{"n_kv_head": 1, "init_std_down": 0.0, "lr_head": 0.00438, "decay_shape": "linear", "train_tokens": 496600000}
Each number is 500 + 50 x the weight over its row's rms, rounded and kept within 0 to 999. Layers, rows and columns count from 0. Numbers have three digits each. The size before them is the row's rms in percent of the matrix's.

# layer 4 MLP down, 384x1536, rms 0.12, rows 261-333, columns 0-191
096:454498519510478379438454551503487452500498498567518368570504471481607500495496454593520477541571536461497466546491516429456454453465526537533502488480482497545586399473512491505611426493497507470508457417523562542460458443553533487570528507610506535440468573508509496548491485557495586545475448438473537569455544636481564541467466549572556523499483576495461560463415481526612515501489493423450474577546440560556519522465463439466499515544560510462398525519538571420536530438526402538442535409532512587532609494495565514549640512509539451481503595440454441418473494550404469607
098:543502439440588513438527493518520457464501524411504557611532521502505496551545435445430451508544486517491558592437552491466598535555415370612467484532398495400496528454438478538513515450540444512501534426529507509473460450447586448567396437444492479454498556543584516577458531442503413543499469680501448536554493629506503504626451443486493487526533479498620451513465543585468576565449498558505554463477491320553437554504548445416451556469454523555544491462406480562492551491518488482522516467527383441390507397396496558458574458445500467458512582480592498595491488538542437509
098:500475379553494566423449458532578411475509485486407453565498557484487465548470499495478543492452464447634420419512551558548539492524502443499561478495522536527483537472513527470455465514536443567484449490494427500540467494489443453537440472570529579441548473546553538404502547435495524454492475450556578484569465496493576569506555404508546557537401520477543513605400526478658414515583571466573455371461473557500482466422419456490519499477502525529486460554505475568563484515511500561493498506538586484480497462586471448462605564478492516493531520413516464586440492480536509485
101:475580541520561513447479502497478522548393461511538428537473416462521505560551448532517577519501398549502578535500457450440491558450526450522514586516550358581440604486453556518473516512532518537443496547467569434476533475452537532564583555441514514494518412541471477550541469552523593538452540648449508517458471585596460445550544469519557461513479440452474494359460504495529431491558525493472531538578460429485538548532460522495565475451488461526535461477430469565455544551465494364562526525490392485549510540403484558479527569480545563569603448524619508566452405494524556453
099:443531482548520428510477457495494535553552500485511534552638463497484584483522502492489467498537627451338497545499512575488500486542550543560454551457565496504480581520434570515461577480505506483402488548523450437500465601499489447506484460606483462487468398432504484540589454539505506542459524513444484569408515455415573555569532513483432425468441421524485490439494440459492461454501561427612516503503438482419623575586436531569465552504430460553486521514574516592648493557500484531448464509489469462459474513460528498495440563516446467608475530435433552417592539486583468530
099:474497526458502421447450475624507500526573482531514510588533457504566551386632569556519494409440579461499481539415478556436521531498416471463465439471526447556531480453492481473471572368435449507503405461560428483519500474550467528556461489501510471582467464428510437590463543431482472503520529568489518557494518512545568574542523522535520507506406546448390497524610492503475488469461372452471490530450468541487542522421536424459404488520479496568459426489509459380514561448502518540482439511529575392514546547409470494553426507427483484494515493505560428537460544562477505518
101:545503544475452515414497423598488463437569519533531470519544506495417557481425521548579581568518479520573460486454528476436567509498544464570515479558528401482423523399451517429461575569482537548430375532449446425496466552510476466500513472454536387488551419457462491600529558568526456587601474488448498548476474497523394462519494559440590500445419510374585427547434474509505505569478497437478463561529538612489425439531519492461473486464472512594543500454504515508493496532632567583470510553495516546433460572419544428496467508464555413532611540530520524468523484472555476515
099:475431474430518490415405487496560643488480557569428539518570514468552555533483495443468540471483532456535578392550397551465443487416487443613432561526553562439511458511517524468437519498432487530575552493538472528502623573490450506493462402465511549423535516514393530435570517439505559479395560363452558459508444446582514508431528456591515472475529532523507546451513515441564519495447659517473526486487459638453467488484538509540500538432459449515391492628519460506458490482529524458518431610491537505530441551514428489562583554586466507498440567577447496530568525527520444513
100:631556469431548541484633483560501460467365395461531454506454506461491540459579515450590464520413484499508576406516458457383528602530490523597443563546491523506529503573506518543470494482485528526523489507494530545570531418426422487438581509440531473529445482499559561534545483481468517523530489536432432493457467504485453431438568529452552530473564505466565529497519505501420510490453532532626418590492532492429422471420496494457382446569480602516476466497524550406627581466525511464597490509607451581504490515460571502560489453461514541431501474566462489482528408490534556465
101:457619518443478508484490565500579537446417523472476546468495455478557469528578571451511608598417526570619519484516554424348562488536558525396562522471511516483461565503521525494490399494521496497424604505543538484460496453421526486486533541531536548542453502441565486555446519407495682481593536453597557587507469555497563527396461488485503457641511508471477553496499451479528472499492507629486519574608491477579588495490507438462493484514516519455473433464446440440540493468464500502453429488521496476445520521488521498498540520445485509513672555434580456512421565451470545548
100:488513421548560527526607520518594435529540455523346460585467557500532497551500539498464456483489569501440561473423496470487510436468502572505513557529510506480424456582456534506562445466416525461531512526520512497516540669547470507538542443470537517455576469547466495424466529467431614650517360449437467529421428557495509546576560523534434427424496448461455431573435520547548362510584564593509481529497471547452511538510530581502601476508488491558497551512577566477495525536512532442686499559432523468515483495553574409498462509576498434520473471503511460507469512537473439519
176:501600452485520510424492515455479477529502502516602470558515517445497461492593456488578547455441483546444539450464499558501501474609539482429474458574578435538536563548551484535500555618451530484481561658500461494479617481503494543539566487542490481478489517529473483505543415434507557548531560520454621539519576584524613551484397564498505476497546473490485539515544581514515635498487475457468478535494538577493480522497425489466441458466449445542514495581507515448555459474552442482535558510425590615473528488498521536535513530504493499507494555494493475556561438611460458520
103:527509446489507454429512507512545547446519521496594490478574526486502507505419509488516599374524473436549519549503506594520542453555514529482517496519612428492482497467485515468508520507564467503433449471512477419600558480508464472548485468553513486430412493500589473551501413476482542519523510569530575481549574554634435417512508440563407542500596553547521466548479528556437542510365463618448500575507536491501501527494469525495568487433543544581533537497510615463455476485486522523564476556528473531555462477500459527508562523441571444445536503517463502506566450498582500455
103:520410461533498512562442455498536460510552510433560561466434478418512511510442482505592453467453471511521486491486495550499495511501471600499497411492501474475510541484407497554608492527499522495560373517466470451496536594490506500510536474512590458562508481456543521487592483511542525506505497468469455447525385533501525581507593460573563503535483515519487526481488532473464495507520447452448489499534461508510539579453502485403489537503568426440527550524500495518502562501551503515543538501464550484587483598429480515587437533482481443506501556511444410435582572509458579559
146:453509554496389462499469508471441537490431491474520490475533541467493466555550489498505424468495530515519545486558474474451553592488462515464461391534493566516426554494537485502488512535573391512476533502485411609565450467488474480474512534486452453481441472437522517519485448426447501569544497433485495449512470607448500492543492565451492492430557476526584498490515638492530603551493477570539466589533533573494463458474546527526482553503450505535464545489463435406473542477603483453517520455507460597494568468505577496521437517493446514471514537539453539523553440493478484542
130:459517608461498520490556604391509440537459502499537603483491532588509475581563522471540471480475517583431538578482491489520515578551546543513540492536572510489439478567503541535505476376472490541532478508525466510447619544489520458517472533511450496543425518441448454457483445519449705528383443481503556455530530576404571549467523526489497438392543600545454479575491466493582575565555580571484497580473467427471508523534397494525376489473448472537445529583521393531483511506505470469564495464499548636467438522506579542507446490582461429520526552511492499433521462503536461473
097:495457478489486487582449545579493518512403494510589462505518453525533495516584488470487430438486481515546547470526505474487488485481513493425448537474448510421544489472519471508475510520466506598521485524523441564492497478592504488499535571489429434477530422528509509510435490382457438485526451547448484501513559543460577577472524556508530575371471595472437509527593561506513432424509592521586469512441552498509503577595448473499405540557590562441469564638641546507515441530441574522484461505477501467465458523473487548393514505549376415522565469536514475475548492580378518555
101:478434482452430611533541527561496494473413582503496460582575520457501464522538463514492499491515437524510421505497486508507561478423539475512545482476497516617497483547507581460480424580480503476387601502406481514405556584457521489478503467556378485419511507550513492600497457410466539463439359490621517495528502519506488447556484466380429582465487502516483489488529433471488549499449493432572518488577429394503476522534479492473502609462459535460569532479538562461481526430588504604429555527473474566528561449540491583495524475431596514509489579473369534572548440519454559525
101:551494512498514560489510546532585530481592501597493425515548575545476456470436514420525599532529443589506550546552458489509473532531529465473514526503500421406645605529529424561469516525517479480597449512473461565504510595464503595534544460473519579578499490529564521531495424453520578443542509486476485546584486532460519551415519516560456525589482524463543561575450584502464552490504490628546436504485489524502483451514532502512544457494531463552416501560530600452489451503527514523478503637480551603521473379550509467526564612458482553489521426548432553531523407521502380505
098:572445493613513512482420538389517566488548642407475489477425562551508454497425535426431540568435526483549534491521499551541509533510528475574486487487416475484471480485455525563456420561524434501473574548532462504417440531419558562503448550567511513489540484556457479478456659450469480443433534553510524579469491547614548565485508468440508493511499477453488455566512563519444524417504492552530460537491594377481501587561516440486519394552473510518464493492499514459434417481455470432455523452463445506545553419523431543532587538527487525478518459496508543539528567441567452428
103:506541524558536451523559503457530571470481421449538591489463529564536396482429491463493560482488507505522494534507571494467509550456537457486454469552509493509482504523512400501531451545565525547513493531500537454512514547531539484559529565541556569452561462495566399493524517538512590477502477468539466536539516569541499601556504557493443447572522493455460467573508527520535523615479511578490543529499453470444514453450561487490423492607533472480527443544577519541496528451568537510511472477453453535563426435538502469514471542514566565486489501502496491477505561523427525466
103:590479486430489472510551532490571400526506483471562554480523478464485455575557480573609548545489523540478536486435483506478505488496548495537504489518549478582563514449505556422500436509536601535453535546493500460581449584431487411531479507538506486505514526481484452433563576530525555479482499528457589497408520447506480457527514420606497510510547488628509561433534428502560493516404557522474559590503482458485516444519454450564474574486567532551523568510518458460505413509504420432527570424500404474482554505521507534495580557525486430413556516457502532484451425503513573491
106:534459533506500477428558553507547582474457560482458472485521490436525561448523370474480591500497592422581453482502440478441508608521450560451500300468497527550517470487498489487474613500376488482462536489473548439441445530434412498449572372491456438545523508427540485523512551470484623466507502526530477557492509437504559485496445551476482447511454443390586481495560509456397492505478530545503457509522553473546646500576455481560515454563467431459562515488520514500449489470472511509478481531516481493498432417507574503474396608541487587512505402422512492501550507508540495456
098:575521439445595551526541489535475559444509500479538512447394602504535467439422560566457535583499423432488429556553535541503497451578509472516486430556511473544468459437472490453442560540423564501569554539468440488511658540496377425541464456496624462448497490437553463548491465377518460478500526523542502452530543585571405400455560488479458573528475450523464396525566492506479441460521490567501560518503499547535539505575510510405454416485585487451461521520525409564435512460501483591584497469536386470526533502491406518575459468524512465573496411448432480535534581551522457525
101:402544510475573481444506458452489456473500609534443478531503551478502446540488472494432464554530479543438533543444512469559457525535491555541487545556466526507509440512487471560570524384487567521452536520548490451433613524536498443469475477482458521522535484597581478394494479468449551450435489430392536459445420396476412439539492482508550562496454537434477381500474407503464486534452475454591496524545496455505518461542441555448457503520513564536487489500470532555544603536463483574547539541469563493599561522536454554558466522507490464480470493472528398542481549556581442435
097:504560514451542430474526455527613644473503476519484510467510448485439543543500477518539504571520527522540554559526512462503499459556558466575498600576537491492533410519559425562487530407554535533516569479510457570502544549531425424429456506489524472516489453473439514527529468545460409474474491569569423519455526468552501535498498444564501537420505581541467444479522561502504458482554487489471479462540522464505529575472603436555543409591575478597454528509519521381537444450526498510551521567526445512614513492429491520476490423441511443465447454432543465441394490481584391580
095:390529600492586478462481520584528521437375428554478489527473491472494528528504483517453587430452516533528483492466485536566496527513567486580500528482586524518434546493466491516520527534557542492406465484544495422544414442440493466482537480437513558565514458476522441440546485520467520493555485403472531547569483454488518548525567496393474414452451505539511516492415507594410511486582454493441391471494552595575481563587524502447427544493452439540496495401449578483530434535440488520524470598548621467476557449492563417548491431542437456537523494492465554464483447490476589459
100:576475467412528529477439506429454561481394524504548482505478528507526477441530544512481461426496536446460590480472513532416550553545565479472486567570508446582391567480421402489576551508479594498566467465476450495365550550442447435563476462528463470409536527474549531401571445461431471519525482544479481482455443537515509424459475514396511452421545527505461581577516495438574535460467466530538536484399465642468519440514487470408454545498510507524488538442377483451529325465574519534409467463482510444447467483513485545477530545464487582529443489509475509508505493470445452557
100:429605470480540525544511582542508371501536525491562474537489438546472453520486520544425433455502481478467469469556442417535531441492595514531501468442450605497479556517530505460441427522462474575484456475500480571452476467472430480484517566514537454453486566483504475488475487434512560533457551457491521504447500417359516520659455437464487479473475529555547621539455645450534517419475524474451577446512421452549471500457511517456457529547505521515437522461550416563535552475495506488490545563490456498524581466421454563467582486616510490496490479495610474508519608552484496460
097:541503523469576359599529415547533562430430430416442584522452557436513514625522548517505550457452471485566543518516436492485414594396555499443525405502435580577590452445504424485416504458530517516454442448535463545557461474548504440515588441511477469630606466404450535520528507472475571539544410489503426502434455477463535467541477555545514522534571480486423609438484569435422553473489491471455529526452393524530506467418452493475504495544482489487459451604511518518445461515458441489501558460554503435557462467552579555584553376468471526537536575461535628411497517506415529488
100:508474523513404483459537419570512507513462524424589469527479484486452436439498490466477606477498468438456456584578514550558561466450462428526572440480494623461445519472443421544453474446527495497467551526506493541490486428454533455473494440473501566491472478524529551539531514552506502510466447445536560571547317431445524531523499492621520479600485494559529530477550500456511487604487524516460475415435568551471564596515504525518493502474429487519532463562499429537485475500485531495351487475516552479481538478553520548420397521479542586463533488521506521511547468398535627543
096:530525526511555496583487416494459501460579471519428526425498463486443503465469468479477553563447453459532477515475480500566536517500500501510555436399445455549591561554521583481576459383512500456499511564497467419575450492479518442455538551492537494461473493542452541455450438428483511518544490438456594474523512572534486486516478514426480483528418469542491513503545476567486438545480510418528478549468458450531469548583502539576456505517454481468370445519541495509448590497466503575445515514511561466534445535584476544503633448552568436541419420480459560606531484524511461479
098:478428464506525466482463519492459568548438440465525447492486525538548555451612549548541522554465475482474494450543490513491452540493467588485484523619457468528448524510396425574532441504466605500573561526473502410478646504572517492511484577435463562538516456502494499411483492476490501528549493469535502562536569568529419461500549558498483445486517586526336466451571424516436525553470405582619461497518537467505418410566445519505477583563457539441451523390471491407484482472500603559511507476485583518489542520478533537570437448499480469548469426518514491498473529540588454516
106:555438478448587507434445441459527508445589439540417467499430511494479542463513512490421488548430469587457519517435421479430481524450527449452405508385476464456496458484471487588563499455564488553481465484523492498535532478492462605402525529599536454540494515530441567449479540520489506443564480546564427419421586566485588496476531435468471493475408473473521480426471456465496570441572501535438530488445463436517512663514461462553453505453363460462465439493522506483587493464523533561518443420574476554542390475528540518397485472539418523556414440547500498530432547543504460550
107:521556493440474474504507547509539499543443518577501401514521481525459526453547520571469482497392426427422429528469545488489436491424443507509495581428487652532395531510491469579521548568504472456589466520450395435536566475498494512550472539530420516431498489525565511514524535559475553504494471575493481548465532541496499551522475453528545440510590492509523508419524559514562570485535542481489524521600461460543505464473506462461485465467531571585441567519508541555513525449587505495534567453434472526534527497554490581544650482538597532493366533584467394487451565515498480548
103:458423484486451513497492551466424536474434442433530500541479550541456526457463519549576514545505543415479515436570552463362490618466514558477499463544572556453499552557603492507430452392450512514443540495472414481491489436545487573505481443568477531546493383586400506537471467495491461506435479548472534477491613510524456478503444493530498532453463484476382509543492492447541500435499554569487539436462447544457538517457586553514472507519542477511542536496536493375455428450597472494544526481471504483456521534409503486582409525508535526424484553494479476495545445450570542501
101:465482515553574421500588577402549555520549580451522524435437496497510429523493448473501536487432471552473492415485431554531584491431469619505504499498566504510451610446481466510535564552538524469478552642414521492435436518479513436471494544471478490523439500452501560484445495458483528481469502566446456531527493570413475489482488550466518445478425551537456446484483457490408427490472457521470469577542556411589554471599504524515471417408634529524588511426467552579463591521490511359417558578407422486509563448488484556565588571470444542528492532452507397469439466505516513510
101:405422508533543487472523594504552544392610469535494496502494519533571519525599492434530508483437441479473547476573469518481505546528554422453502509571484474384535340498498495580539530417498547442494472528472464506474496503488560483507555547448414521481486508527499509519530535522453555564489561600484529505447559468477426389542390480598525502579437629501495444482463450459455520526447550414432510521549464464515492464517533497490551455402594516492478494364545559478468551528504424527513560514488563466513492538491564521459471510445471553498333455506557496598555440595533516455
101:587595444456448531415576458516474492468429599523478539523507508513432462574457466458502533510459457475423504550460505520546474514498436433505536507438521462574544403398507554447476491508487507476525545404514543569443473543490483392507566526442521435474555490512493527549445509429567411500453631373464474488521402471526480565514432538403497444529479529531462513541476558504480449524539462459527492484461475586433532481506496583601574495476470494510557513472496459440481492457451448460358481484491483476565473488412506509430409449568479457562578527552493605525478528564505489509
098:490537502460561520458498483513551559521580556550549488491484455435456531512454490474523590539441485498524533525504422479459453569455526550529512402545525503522585508517469477429562497642515470581517382525495508560471525515541481480532446500441546553452419547594451523514525481546515518480508525528548410503483540592429490516443533635469531479488511484486506405521539480540524568446555480368568499448511458538501532497450463491518607467631403503494407431463468497513535441455500557540515535476492434463414527475469450522536615501502534434462520484483571572547423484484524532521
098:493502479466521504454559453489608436472549421503396480519494474447595483469499530555473487582502538542567592528465525605495417468447583500558507401578490353512572582562422508531470613449550531544656476530556501549495510526504436531513470531428446468498554530544509536402541431460426570515558545482466592476482450528549442452498473483429562571468520534486458474521502585474522540560512560512463435487549590445547462510411561488510451481492544449516490582508499515474489546500441541613474488463575474549474576472538520486522482515564574588456444494479563485494496500573524516468
099:588458466479461471508488478463454458512507440474587536601491521493369512564507481423469515531453540392468556455473521518542514479561492574537509587501499509459464518430431510478521572475498595398461467538511491542541504504393504538481418491482460503489428500487460546631530512500454482492501499358501582451518416573496476475431438433521531519494487583478535589615440530470526520520500406355635509542508469559435496486575515541497514515493516453402574455568355372597470554505492495568588542436534496496463463504523474569479503514400493463483474539487532487484453554515468531468
100:508567484418405541527467427445399471498476492562519477539539508461483578502434524493460502456459456402536493437457494501528442450433453519454546478532606510503469406502477457444460440483476482450488404537521505501427474574542531438535542471503513563520505563494512508550421460546485458532512557498497525473526412569493460518500539521530436587467500514500477514477570488520509505509450434511430493430491551567404471463470551464410462641482471420499477606443495449567499474544519427438514434505536547479411477472489519578541316474527447521527436499488484516497530462549488463510
099:566528463514473477472435501444434497508477521536540482546482503473449488471485491566517582445528542468471440509573553620459430438481466493399520437550540453450408601470592485519462487538463533523458587474461578539476509495449474578623430513414537529454538472522499544478507504501532485577432488533586510501569496433586467509421402519528480519482542457464473448479515520523435464458454483546517564491463542607430497571552560522521475532494474497529550494477500458548535502463428510439586459526508525393493554504484454534529442441403501568502558581459516510532519464528541477442
097:506506565491465470538598513467518509497374458558544575448519487489456490483554508472557517580531572458475461455510497539590459385475470469454459526469535462442623428472423397506569517428618518474433449524502544483509552544420461441371457518472430493520462483496522515523583590522503495492628525465557464573419449562390557542532587368468501535507486513448522542463464499530525492479520521509498458514511557510493474508522525485510501518556437527480430527478526501526483513478456509473505610589497423565471418605475590447517460582571455460457622572514553394527502545526457524500
100:530506500531491537436508517454508449483476414429468479478478483542505478389506542542525443502512470531521498571444573502617488572537511556529525506539456424558400480476464412441478522474529599559442530545502532407463405506512504465479425508482494544565543509498579472526491512559466546493507561577478546443445526445574482483504509520573526519516453624548553491550516476504528490592487474346510496503507453562509558521506499484472513533506468548476504538501539517544508461519415460441471497531523507498413545535454502468517505506453477603528536533532594491517467486339498453477
101:520430520435484574491535539506488470552430549518512522502454475532600550553436502452457526506501464554491570478453481449569472487495527375493593403498533486504456452530513544530533515644521528447442484485482436550556448528484395611510480547531579544545476513519422486546561514429500549524460533458540452497532513477576561539442576548542612550546443561514536408485549533527490476560555515426521562467435540500481520486524442448564634581523506496514409505504445536491463537492469444454597489496547523509541413495424499404560593506582466489522546509572419562531517527462482500509
101:644482483527596518585469503484525492488506616521486458522518506453509549499496465452470523534450554593532406434517514501503531584521593534477521539508364510511556472547494521457424453529557521553537472451491576604466496479422435525542558542491517578429480486486524485503505438556473506507607433459542471482561497590467497477498491503457507479481551430494441513537440428427387506507466522544495506459516447384521510568502441547415510484552485428455466423489555502532498465523492557489404539516501532525504538622534536507426532544595474408521429454608478503517456495418502466517
098:515485527577567547483470514482525624518567492496462565424470515467469446527526562492492581551476509513468403589489578582513532458501531541495438470507419506522575565585633493489470540535559488484443502506429461593549566492598530509480488514499479511541487426533466555435491472497438540444477427467573468525536522429490450578494534598413500440479479551501553495422475491499526520431428555560540458434470476502487448428510496518451580535481491524471423508535455552468514450521495495518484480458525476553457512454474494535428464517481512573500497516461482552600430506382575660472
103:506487497445390575493441556456457360486434491481443448445579596518423494620499487554486484513518501480506511519396521511594465577543504504458542598430430480497547433553488417472541423516501570454519517438490588498467530516385411452460483511495445400387494517545485489567420503483517529479508486470458539546407526466423469500521484493467446509597462562523523514406585448412494540432509582443513474540573494475416490395482435564436507524514431504473490603525458543533505542518489467511591539445524470491525597506461490520428476481532453577463608595446444462466427461536395529573
100:615435467461559471508578465491500522453453629535468496500491546514481484473478512487487564427532485497456479555518497478454486495419494508517453457455420428496455521494443613496545577509494547526563436600478451554496448580523502488438534490477614518501495629507413536484453486501470585521491514552418451523424436572502463587415434564437558449506473544531503416544501570459482490479481503536431530471464503590475511466439588488479487475482551513587501427437545505465467460457504505448585541480370570469473534449436511481530431529595498543507493566582524481486549503447442468506
099:548488553498509495422544494493540572509485525478528509466484555550455482467489493435574527452476419382589555470426564450570474563406436595491496528557484484460468562550486529453579518471438504485499513453567562580582459584482512540505500450586555434574487500530525498504476532496521454542479421502478515532539635627532495452383528567538484521473562495443529490411513469537516461487415441531515597549524552535480472502497459502546650520459455554534503524534484553437503505465599469516477517457449433502409462510498478539505488489543523533550538459554495474512524457534610509565
099:460492483537573528545556512515488417502487514486432521501599509558422478442533492528441421544510592497516530487413434458575517466489502626534548480557523455514488515477457449500421443457490448470474536434496469416595430516509570622456528538426555578445539473587533539541410586495429438500405526502451437534471530526499526510515456559536527521522472494376506477465445454448537470499611488465444478486480514492532566453497472480475584512443515620477465496435442439620516600595470478551439472504532493500431493505418494432458525454476503445596540491560540446535495457536510534551
102:511515498534480517512455527529494532476481505531479481507454449531395507472503417465428490475429547530491473496390517437495425453441504470491496414545595559456431482391548491597433533518548435468399430507487482530438510517452479564428489493484486540525473474582540489549498466541393495459559535415520471540493475593505395462448435501505436472564467519441477444522526505502461487506467457533561479510550501549506484537493527437596568514486493516437532461415532444509459522501506581527535520584585567582420407499420490573495536616451501533556522490462466579507540543456530569498
097:517479472493554598484508458518550553485512461504481575480488511520484473454476456447538537569528464634476538499520507505468498480592423566469592498469443532509534459486494490545585477423490487532548598571512442497482564519520543477531566633553512520463495503451494500577479477451513506464606520606464436523558484565505572587483466433479460545561564480514502437566419457550504459539467521483529502512457580531536543407572555481569498494563522534529507473465534377397565518463565459494482434425445549504458462434550502584516481543426502530445423456472472535524574421555473418471
097:465484523525485541471542534500577468528518456561570449528511469461514518522547557524535475550517570553522580558488511505511587512548416514454508456527460542501574513607494648587497536552469460527511561488547507439486517487477470456516452386525572559465526520468527596507477395535543470450494582495480526538484526575518527527550527532497570517461442386442496549528479447514547535568580507522503460468496581406500496423501551533496380543541477479554599529418561455559539564501500469503492464511509535518570553423499399505407541562468498508453481529537534586542381526383549554437
099:506434468493501565476544503488492446493462572408462505540449478526484522444551547471527448519490423510472482461465406518503451512487566483547535476449471522489437385567395450449445475473509451472500446427512465506392410518594521559480437573515549531515457533473507536396434509494469616454450536626499416551448525427524458512496446438478515474503611546501491518463530510385536563458548483546549407506486489261556511475506552481494509527557548429475504466550436436467512524459555544524516502476479326517599523497562474481468587415424513542454571522521505491503482503488476567512
097:527472497503606483566518516560408510525514575595495515451451365545526492560489502439392509496544388500562505461444536613495474453497533472456569556578495404487509436525443479577442463524572546483545544572559470566456588467558523598456501515520524537432574522548459601570521446488481521360503487540482437560530517538530473464442530508521457495531537444504558516533562512482479443540514513454500431508527490508574535516465533612409464533523476460445515526498473509584470614496546441448522438555538505493458456443511491453507566570505553471526414482504539481624506528499581356500
104:535517570487483448491609511552455529536459416546544488473480470560485544509477547505532551536494526469424558472504439476452446522361451442481538500512486533624506511473521496521502537602512478452512520528496514473524494472480534545538469513443517459497441530516496531425486478511460532577605530543461449459520545521513422490489559466510410433469480513593414539479541492535411403508516481614524500434492515455508516480506470584547539531582568526481618472432560530481453559475543528431532484546518508442531525490551527674508446599530555509571446421512497516442621600469498528525
097:585513481541509400463509503494500467588510482511518452557446494528529442505561458491583531438446558501554538476522487477422470486453429519433493356510448410566417481584571554602455527409481464513519532517519550596499551452481491458462492465616518506430457512497534566544551547447474575459490526411505621499520526518464487415529466523556512615526502612562467495443487471554550470602491405614566519512532502526484523514555535540531528549478488489601468519607524509510528551502571492527649538462493496483587566492602463471418399489469504498423563601387417514450481535526359539550
100:489483505529570516516502552478556497420498480586469472516498486563491455485505564475482534552496548443457542501484464495399544556479447538496510545479558482362531485588528418549481502496471538530529452473549495517426486494461491411403468493547460553502553517608539513533515554518528588511552473403573496392430494559540550548456434507635401546464402486561484498512499444521436511484458501570512549524495536488418502495536533598483506470515453489538595527519487534488583446487558573509553464507610422501453495521469506557514506426554492545535565461563462554474561522491492479543
093:450534517630568523456568539513456482487359564456532449554519477515540513531440543421431470443390513508488479466455462498490433578515527467509563501533397521434446467580510441441463515552491510508492583436425460480464510477495453471522529563509461427403479496498558589476569439475505598495504365503544380515501552481510478523455526521520459498494540431422376490515553502496481523500577468523546582497536554383532555513570457379488445554468479503478495496530517462507504437476468511429544541414495537508532562474458528480512552506466588514515535465518482486456537448545414489462
100:486409498461500468497424460633491500468552440532526552558537537584479484494481514538521536480567514534491491593484472476486455522527443482476480501415541581489502607522466460545349414447552504538473472513421626490514506524505485516444483567435431531523443561556533544551595479550463456513428456462519540497441495485496477540555504427584454507506518434446452503408414469454546496459457477456464484473382485549569558567499524496485519460484508524459492501431449570497547510408417510407609523546530448502417507549513473568482448445527466526504439529458429585454474483581490577474
097:479434505580437567446458434526406499499525526493459486504481540491530463518425475485502489433573510524447413543529490485433526495553502505519436511490505568457506560535469540422586562536511451495556446458555532523542379523477475545557460597492529564553500463613517484440556559599555473457487443565488555578492626422527507495510453476544520517457536448409466474434504481514516552539469527547401424563509451533476520439447503543594577525523545574452484498479472431483471536505485535509611587522445451559440540483589495485561552499452455404522513597597503560522558501495489513445
100:627508427500593430532559549602510470493476497479531479480571541585456498447399469514510524474524466536495560445501506467507478458486542559476501425556477504463468510590486501567423510456553503442588554510419492588477434498515574502494495548491499562519487560555490538339503467533536488489564630497575475480601606487565474505545449512488518480541494501423498497539512512477431497459539533501463466657394421567476510453540433576519474550565551500499618473447593492471525415485514601546524466552468568496412511534487536495363513514510482470457463561553473510537509541349512511499
095:533517513598523550458438528458563497483497503547446475503451417476457531590514398523511469469516438604533508472607503525575521494552460432500488468535548494447475437571486505466553511522481554463534557456511538396508570512460490457603528378473440512396566511529492536520596437519571475506546551436488498485546472564609439506530453519506441570507466530454562519498484528496535457508526503465547487517512431520521531529472525498477535505414521481438487483456484466520391537490431487496532526510585558496533433523464444481548400548551462485494514513492476544531593568446488437541
095:459539513478468461484477488457540586495560529529534527498504434509508592504530465474419487507519470539575526496509489454452525464434475506490463434520511498444525484495454483484510438494515419451511533561467435546468533559493543549481501514604543520469550467447537522493476531459509467459496547480550446514543500494515602404519477527535596538496559525481514485456509553481441487476477473454485473479467564572393465497460496458439531463540600494483534601526414508523534498553506426553504491540522506525576550479506499500542448554480420403567539536546445524591551564525484536380
097:575487415476463475577392512450549551563444494478538474474557501478490583550489450521499522379476620492521543481423461440492538579501450516471607512518518458542496534611456479507483457531532592490423531536469397403474440464476387491536464506436431428527478472526595525535457425507506589509529568481532497593546519501469560525455490624475461469445529494437486437473562504463518506508450517530508504481507540424550456543537521468527524495425487433552529517465445430510560450494508487400472526510471499472352534483474552409544417560492582447568497564603576624495535492561484474478
098:503487531511533542522550478529479534532447485547488515553502454463503547410512489416464425476507517570511506436557506487496480411520496453511418610416507515526468548518494578480500463508478491589541435505525483515520385520455479547479500531503518583507500516470381494568401494552498506418509539362500497550544464566450563461523493515486521511523494544517477564476443545489504434493440455519454475420485506421469510522426510553513528465488513433472394419467533518454528490526510507448493507476492478509496464521485502446446465531479445509467488468422485472459606438465438482507
098:486498535505570455533509508494552554569557549494494571524516522436472558555492506434463502507468488477510409447609460534445501508602493516555396467531507550511580517481462437513497571425438559535480505571574518483373574442576508425592443543491546489601535482573519515511437489487522465495565495610531443484571578556614519511500446525523557520396630448456437456519525505504566446505473538575435501473518514547442485550487529543499530487427570423417528533569477541505455544588475514535472510547501420598488502566552459514469545455477487455448422484576473485603465442489522421555
099:527474449443457557423429420461515543454558391456474461552425558508489512573553526453561500497467481455451484436461529589452431484453472479551530530518496527482503574592513489542444460503454448416419432528513428604463498499570601486465618479452526484462482453513532540447460467406426522497486482426481550574452389600545462532403533600427564448533395536454431487465540489422608403561445413537582497510471459488396512444394383422425441520458440482466551444472514524433470496418443492528484469467461562500443481490535472464569617557436518478466440557505569512488459479505499464475
100:514533496501540502490457389548520505503554530479542524428481490482485500552481499479534467489439541551514493546487551496464585517510551491487559517552509389526493585479519525524513502439545462583465495458537512459569445434447532526558461472506521497571472496556562526551529454483492439528469491537507460493483434554603465563460436446438461496530497486469508451476483545454484534531510352495417495482547459406463649479491495465495511430452507522522499515429586467512460473532510526463480518487450497519484504483448438520542523438390494495582488479484480409525518580487474460525
101:419427561501580474491507490506556501527461519573478537417547507529555441553523505586521520532423507543620486601436564447496580518542498489620541594518457436512515545540539555608520462554511495574478478458530553551651491494518523548480481581444485563428487507572448545495401443454557520546465522491537541541492565574558481485474569555566471487493514511451396501569515451531545530482542494548457497456523510411546457582563566473493491531610464605425541526491539558511482578540523513502524491466543532442522386489521485505473453613465524512479569513415472546521555438475554517471